config.yaml
n_layer: 9
head_dim: 128
norm_eps: 1e-05
qk_norm: true
init_std_o: 0.0
init_std_up: 0.0225
init_std_down: 0.0
schedule: "wsd"
decay_shape: "linear"
Each number is 500 + 40 x the weight over the matrix's rms, rounded and kept within 0 to 999. Layers, rows and columns count from 0. Numbers have three digits each.

# layer 5 attention output (transposed), 512x512, rms 0.276, rows 118-127,246-255,373-383,501-511, columns 288-319
458434467497443478465593513478464449503497477528525578458504492525510528499494501538524511557520
478491443534562465481486522551541493482504529495451569539482485491459493510509448489522489513565
484552475464519534415527542515507477476487615525483483497492532512435530522493518445507473472553
524430538569404503559510530468536529493503524564447560429527569539519525527445485475522509484551
525522505451465502568546470477514471565493477457526487470526458522518528568480484529530483539514
486474506524510471561446515465567440492499482542523498477515491474501517448498479524502487535523
477578491466473634507574475520518484493566483548512450495420518485466475489458489481454423502516
517504516511524459501540482476529490491496539495517474459524524502510523477488480536514532486484
443514517463509520487506484534515466438414519503483473472439487458467507493521516549465517519496
490527502518502491521479509494551500530522444428527561512458451509426543521483489552485506503452
489556488451538533468505438475487448557453525524471493486448526495522465514502484518480540530489
533540559482574479454548524546475505495500621542450571510541409490463486534461568564440524465519
493455494515535471555472452486512469463434548494488507528528444496446535463481496459527457522514
493433521473555525535485453541559534482538493501519548537566454520520497529484572552484483583470
516443518450517520522554494394525523455478457461462476452452477541489500567549420481492558467518
490478481521509476475489479464510491420511524537492517549499495469489473516488535441521520503479
519533455493537494474534490504531460419473477478480474478446470483563512436599444502478501572470
541467571492490488481488551486488517433590492521514521510480464555469479526499528484458467506485
514455507538505526532465532526483407519495504544462475487505481472539470460512450485485518416438
458513476562496519478490501563464540449402501521468488479525513452507415523402639431533520585482
522562504537595468539491540536536476612512564523544512536508483478496565483450550498374552489446
570556551522422540503439571506476516454421483441491510563564536544552493482475518511510513528522
477487456442447542586486513470520500537506495543494420457492513570538441483550446519460518497507
563574429485471455545449492545457531501543448483498481486469521522479385476470460515519543437484
521489488518542499521434542421551396520509520407522399467478543439515548487497443536448399471522
474471437590526587420473503515475472394500536545464468497515570499479470477447577466406512543468
517510493496494534431513465589470546537501509496413564586533470554543443531497546527476446569524
525429537512538481519470515505558522510500541427429566510525458542504511581467537430468588528556
452568484418549520444428524517514526462491496487478469482503484534511458518570475494532406513498
543466607464455529419458442399445569541600525467617552540507502493483495598455471514466548477545
518582508423538417525531508487488616446541463514581457497504528464536544506597525514462440476570
489500524593457409462495525525404520496498521501500448499591592465443517507454454453514461475480
499471444544532484498471551536464552447518481501522485437511536512542525487515494494526498562464
497549430474464524487428441543492525450484467485507527509502540523532550516547481477436497537449
534482576487535595455519512555553523552521471467460504590440533495509501619534480452459478433590
546536548523447463466563485601463522487557446528499552569363515543451470464616452415587501472559
477448497534514493521538475525583472561528544506541580469472523487504494439496561518556475489594
551506474421524546497588485517524405488470437538557510402492447505524527512495426471521539455492
550465543521514437527483529484522527504482557525498463491562485538496510490494559559527455495469
528440490510451498572528499499492502471478413569474462597514479469508504544511433456514522441489
548542460416558452496535502505564552493511542595505537469512561591463519554456552482458471476506
486480571519499536531453524493539573485555512469534553542478505484522464489488479497531455490512
# layer 5 attention value, 128x512, rms 0.18, rows 118-127, columns 288-319
486476574508491529492535520541537494466478439525482474525469479490540453449488449504480541571471
468503494540585527532501506509455441500495463596463534553494483494497524555529540503522524516586
514435497493561502512471535498501461442544463480522454473497463484450619469422523438551492445530
514517476532492488519500499517515565462532518535516541419564439475510482531498492470474521485530
455558447433509480537568493442541468485468460483519520478531455535520456488559523573487490529494
431467514553508484502538521484510504503560519447564538508496444513545463412474485363498487509490
485516538517490534488536508482507458560526530515511497545495421547557489455502471545482542544481
545494439430456522544516498500519504437525543456496397461444455493456430402522544495534600408527
446467506551449483530447498488439516400530523443477495491456486463509573528506488512559470460506
511519474407522534514557457497543468512449473499481607450454479472487474490482514514569520512422
# layer 5 MLP gate, 1344x512, rms 0.286, rows 0-46, columns 288-319
491514442563488442520501479520531530512478558486512472499573503475543502469506485527373548599533
419494516516582534516442539409549448457504479505509499461565504540491470477471514449544480478479
443493521465440506553452428470482474500528542408492441456440502540506488533441484513538515505439
520562470524562540561554466469491430547488477596516468466512522530555554517497455526468430505494
511495525445497504474509517457493509516558480530487519469578499472479468479464498525525551466500
439523456492434519512470445492503517523488487437458463511492491434483541512505457560452576485527
395496491449563533522500492524483478519454391363590580536420540589471512423525468543520598540546
452546504493464510528481595552558513536478480512383514406522443446501487550455495479494533487470
486517473532529489532600454487587433527425498451560488517468517424467511500405461461492532533483
520521519449441386576569504441511476504526494470495521445433568434467499463443510509435589495532
478452536468520446533479557461423451526531511467524468569483448470507482577541406385510558493503
484510484564510490526458475586477508566478574537485420516526508473551502507503466521537510554503
485487518493448497472530537556472457558509481481484583506484534522549512535474481453474505491478
482509611499509510554509495516467487540443498495517512493510518490466509536466409485489486505502
521435544571512581548524486448503427512483526516470496479436466559507538522499511486568503423490
523503477514393423484549522526474496518494535457450484491458451586518476542521465515483505489519
573439440566491514497552526566554445449507529552498457459495389541524548464541487450468518538463
450482490519582438517509437445477512478518475479480529516465572496473506552595429536472429458536
536439644442495496484493516437386561539539480473457485505502519503515544451501519488472525474514
480560442539456457504469580414439447451443467506473562501516451452455529477446538521486473536472
469501464529449549485548552468474586395504468472575487466483415459406449499439561475467514533560
540449499443521464558426548509505544491546465463572487469567497504484535510517424506488555558516
484484499529509532512450523415452465464538490524489517569528523479514473478573460438488481513527
504463493478460494527496540488563575534452431496410504491555510597477487455466525465485499508465
475534482531511470526509491550478505492528511446514509527575530598499561558446544462450490482553
473507457509549504551459514557566534454522537484523512546522522532472519578460582515546499449454
560513474507500452471565564542523527536474404429572501527500459455498491500473443569497512451620
504519574532479503537448497380515507545531497501535475528464498518418490538435517487501498477567
533504461478544539483570494509480503472507488500552509447570507526494500477488548462482453521554
440487446499445473452481501545490491569523521478399444366407495502443572618461564508475542501534
513509486526436477472466500405524510567582513522522527472497527501497438460467520431570529498453
449598450485476454533556471476459552435473471529510480481515517433517477505464511488445534479571
531539516472525483496451478487552549484523442541527521469537475446427498542519551516495452477505
548465525508524479569467541466484585499527552475502564584481497501465507517442500454440538484521
484455509497501490508517464534489500525513468486512531514548478485404477594450471452495456526499
510553468531500564494431449456468612504524510556487520479420495515420483503523522527475551492543
477460474504496477558474530491507520525502515478548544442533546502470557437510543530485526473471
525557476465447515452554538494481524454555609509489463532497493475426439492463523527580492437522
467467532515564467503536510531487502506509499496536479502485454544507469494529495485474505381512
577507489512440502490514477470530493486606572494500494481477436464558453510545568577545438546617
421427482466558482478500472505548464495560434544524500536546551445466496418510520617538454527539
540455466511498468541561569487411502582567533496500460533519513471424574520479510504596418487489
562477594557534578500561492558536502533514517533472567527504448469496415554432568487451482449545
509478480454455549498604409483554525522547517510528479458482459481482518505504493407522420570517
437499518451506495489474546536497512400455604469461457444458515577551455541480506543545500468468
520527437466580552521488536455504483556559485435503509461467430502574443460423484515561457442518
570517461467497481530579500505485506570500456508475442532413477531537480472497466479562478515531
# layer 5 MLP up, 1344x512, rms 0.301, rows 0-46, columns 288-319
492531516510554519454408438485487497525535455461511508519474503465423534517482512431544529504503
454543498576555510523530486559470449434482467514515502551524485465488471454516492514455562543505
531489509540568474473440510574503496537428524497570479566495485435501487474521522543565533448543
562502539474506562439556423529512451495454493503527538435489556563551557480485530550483509457530
478509502449528451453472460521575445500492568572539483482474530512508464463523437488519509508547
537450546495433512568523457442505472505535462481523531509529476524484548514528491568485466492422
488472504436522515477481568455518493442481560500479498506525446566509530478407530460563519504547
527515514455540535485519481513429399508492473537543478492490506440495512450558446496586505457536
468537555521529460464463532555530461505515526468478567463480512518477535483515487472483454517527
538476463487476435501495479516516517530561620536532422474473450470470524483526522567432494533519
443572422488523522490463449497560506535543447499481470512486523491428525551488460495508540509451
586491492555493490431507589525569501496510504412409565540491558564561516484463513472503502457470
485491528485522496421546524567471469527467531475529466537471454528473495497489521488512519444519
558554527469469465506446473494477467506466535464439534480510472491530506443441584604523496562502
474484517481523502589487388483425497522478525489574528505497500493512518488586477514534455460542
509475520477485479534593551491480500514519480465528538416536567479492465511497532616485513438553
538505517536572486453437526457543503478489482479431467560487502468562489506439494495501591553596
493493546560431503553469510514481507410480550456461479502536516421452507544541457526487548487559
567544418465511474506482553523528536522573536543540538517499497564523545409532497538547422427527
545569509562463437412557532495516526583512416476474502496469436461419481493549483507471504455422
495521519491596467458448449527500469528470518563480530470479493443490479423461508439524461554484
427536457489506485483475519471502496508490482485564431519546478516499519461473461591598483603478
577550560472469459460579436447525457532472470467538565458474539494461503473520511494497513504472
558542498451551511485527492469439531510461576418558506467463545484498506456466528546502498427521
578536532485480466499481525445457506448430465448459465505502448472565505538510554516529559530543
596463412480475521541457532475588492433563504546490484510529553547483444504488461492504474542515
600524464464514493493539568432563600530479438541505412525546471569542503428544459487502466536568
530492544442426512470467531474503482509549502464464463494392490585520517520439532457464454521531
435493509426474577482552527442547531419528523510448593441504433496477516466511527467499507459475
499419515545526439515517476502474532517531497468444422541509544478533488518496480513465559508483
452520549437539508463453557518492491571512475495455485471438480552571510417395479455512470500475
526534459488524527489474481577467525442490481514553469531591508517480552483533503502494573505495
526502590448505484512558447460490547512455448431480483531466441517442525476582609520463531476501
469473446489522481448487504444535566552483569495454520581517480522542462508431472490493589526446
452543448467537518541466585524586510435494489424489461533525567547475462595491475527496571518577
620495508447535479525507499459492474522488518453489550486439478533526440489501499552612533541368
529518537412485521501406483464471511453521418430505541515494469418534563427525529518491506545407
494503477426465506512466557523502570547452495553469583474490534494488520541458436528490524487472
473560493513489485471456504573576541471520528474492515462492449505475493585574429439508453512526
494562466482458551488515465500531544561430457488432459477512473469579427503488497505449434464548
400464499512547546426471473601469494560466487460441477551529450556603535540470521466486421505475
562510471478443450531544527484408516519533549560576518462479524564466530561466449508568426612448
497529525541520407467516515430510446506503504533523483481545525483480547516568477511539547544483
536505507483476533515550528457477469522517532433512483468421510456492558493503464499516504492484
521535558471453550462509492503499469515531535529496528558437517530500476508527502523488533502464
546534525503481515531491521521413516505514490447530501649484440457471466504523455573522506538457
517582453465466514526488542523518514487541528466520534530508422536482533550474482442488488510505
# layer 5 MLP down (transposed), 1344x512, rms 0.211, rows 0-45, columns 288-319
566491505460534449466493478513497493526532438565559566501436510531481506468485483440481499435554
496513486475610553442611520520550450499543553570458510524474443511501573419499546443516524531514
463577467530537534485538549523463454479477452473478527491554471520479405481494551444514491545436
502509486524517474551516382459455492543484482534437455527503495457536505501500461531603469437547
478495475494456495484503431504514469488565557513513450504502470513508506470508493505441534517529
445510546491511495469494434495503466473553519584487525436399499543519469498493582544489513496525
497443491501519519497510536453402551489441514489440517485571567502554495511481480560485435478490
492504436489487452464467532465455553529418505458512475512518539552493478561455595433482516538533
426497525527497487518489540462489534495520513505440482456402527508508467516494429462516528493511
485438562551516538482540584482480609486567509462481505489553480506535453541533504476504547484469
515536500500489549495490445541588576514524547494569511465437520481469516522485501522531486536485
495470542525483522459476540508566368469449522549482543527451525512485436532508561440533555499530
469459447504513522446513522405533517518487508462426552498441566470481460476418510521459483610493
539440582489530493496458505512472381476502552503495561471499490541578475515437501503435557474460
442493450544497436469519501407435532506487533536517509500494468523502532463472468518568460486511
502508489536452534500478459463543495429440537533471481524481466534468486468499566499534447571488
439428548563465529556405436522510495505513561470411457514501513459460549533479553513452533520542
514436469487518515571448512455477570415492524515472502491448570420572485514500469466560494477489
458533479407486451472531468482498546540508472575435417497539602499439479480441545446518506489551
460498510506425490489506597465519485422539492556493530544488519491507480519489503529500533473465
504535480523514507544555530519507548462515480506535517514484472473471528504505471507541508518482
469439473502435516541459494529448496504468539446573466499498485529535546459512544491540557527567
542490436469520492467556520533464576524496473523521476490515460564507431510506479479496510588557
510470488451528484495542491529554436449562516447502554513481458552508567508524489517485491461455
477500528506462489486475461489498476541498531452481521476525459492461510505504494498482449600445
502520493504590516481507545519520525456483529398470507475559557531468487517520536495463478419571
516528496422479436538511531538540491488560516512572478465516484550427449482523571481464499466534
551565490511426434460476510467493470498446478477514476519524451548469446479507456400541485560519
457458467549492439481456520474551502490571594561516496461474430464449502501500528497478502457501
458535448534542499533408549502446508449482439403461539515484545467506500455503527503449480556520
540515461443470437414461508511434473444481511498496518498477448402460536451474477520478523524506
489530513560516453520517494443508552460526426474492487523501562440524476471604523441482585524547
490566557481493488511545496494503521484574475520529513524533519498509515578467489505450506479563
518469463440507539538492498510432471464500421495503499495532476480551496441515550543522456467506
508481516368470560558501511495474538473517526459522484454512547476469522493465492508476462544592
550581503473496523479538406509452482518438517485509480474494447558495545524509474534472473469476
468436482527459475521511541518515531509480501496509448513567522489518509516509491577524501483451
433492466532534500558482448463505440473474493503483471448472489481501517496537493542492426509544
474507615519465524470473500513454518539484506534554446517412486500547442528526521510515507498471
523473455489543423594478514504554532500509497508482514529467454471571457589476524438597514530516
512525470563456497562494544518520497483485530476455570449457545528435538501469503533490535478412
521534456551467499478561439528428531475513571476490503597491464509502476555504540492456480484537
489527518530486498559500563470494517479502483436561510503537498405434451470513487473532454603567
473526417482452448428463409521545407486526535506477474510538562550521491488531498552485464476504
501457516588542496508543543461486558566522460483481451540451427505523491511493479436542508476487
548511556475448468504506461502376460515468511461446548564524580547527483513493479485467526518502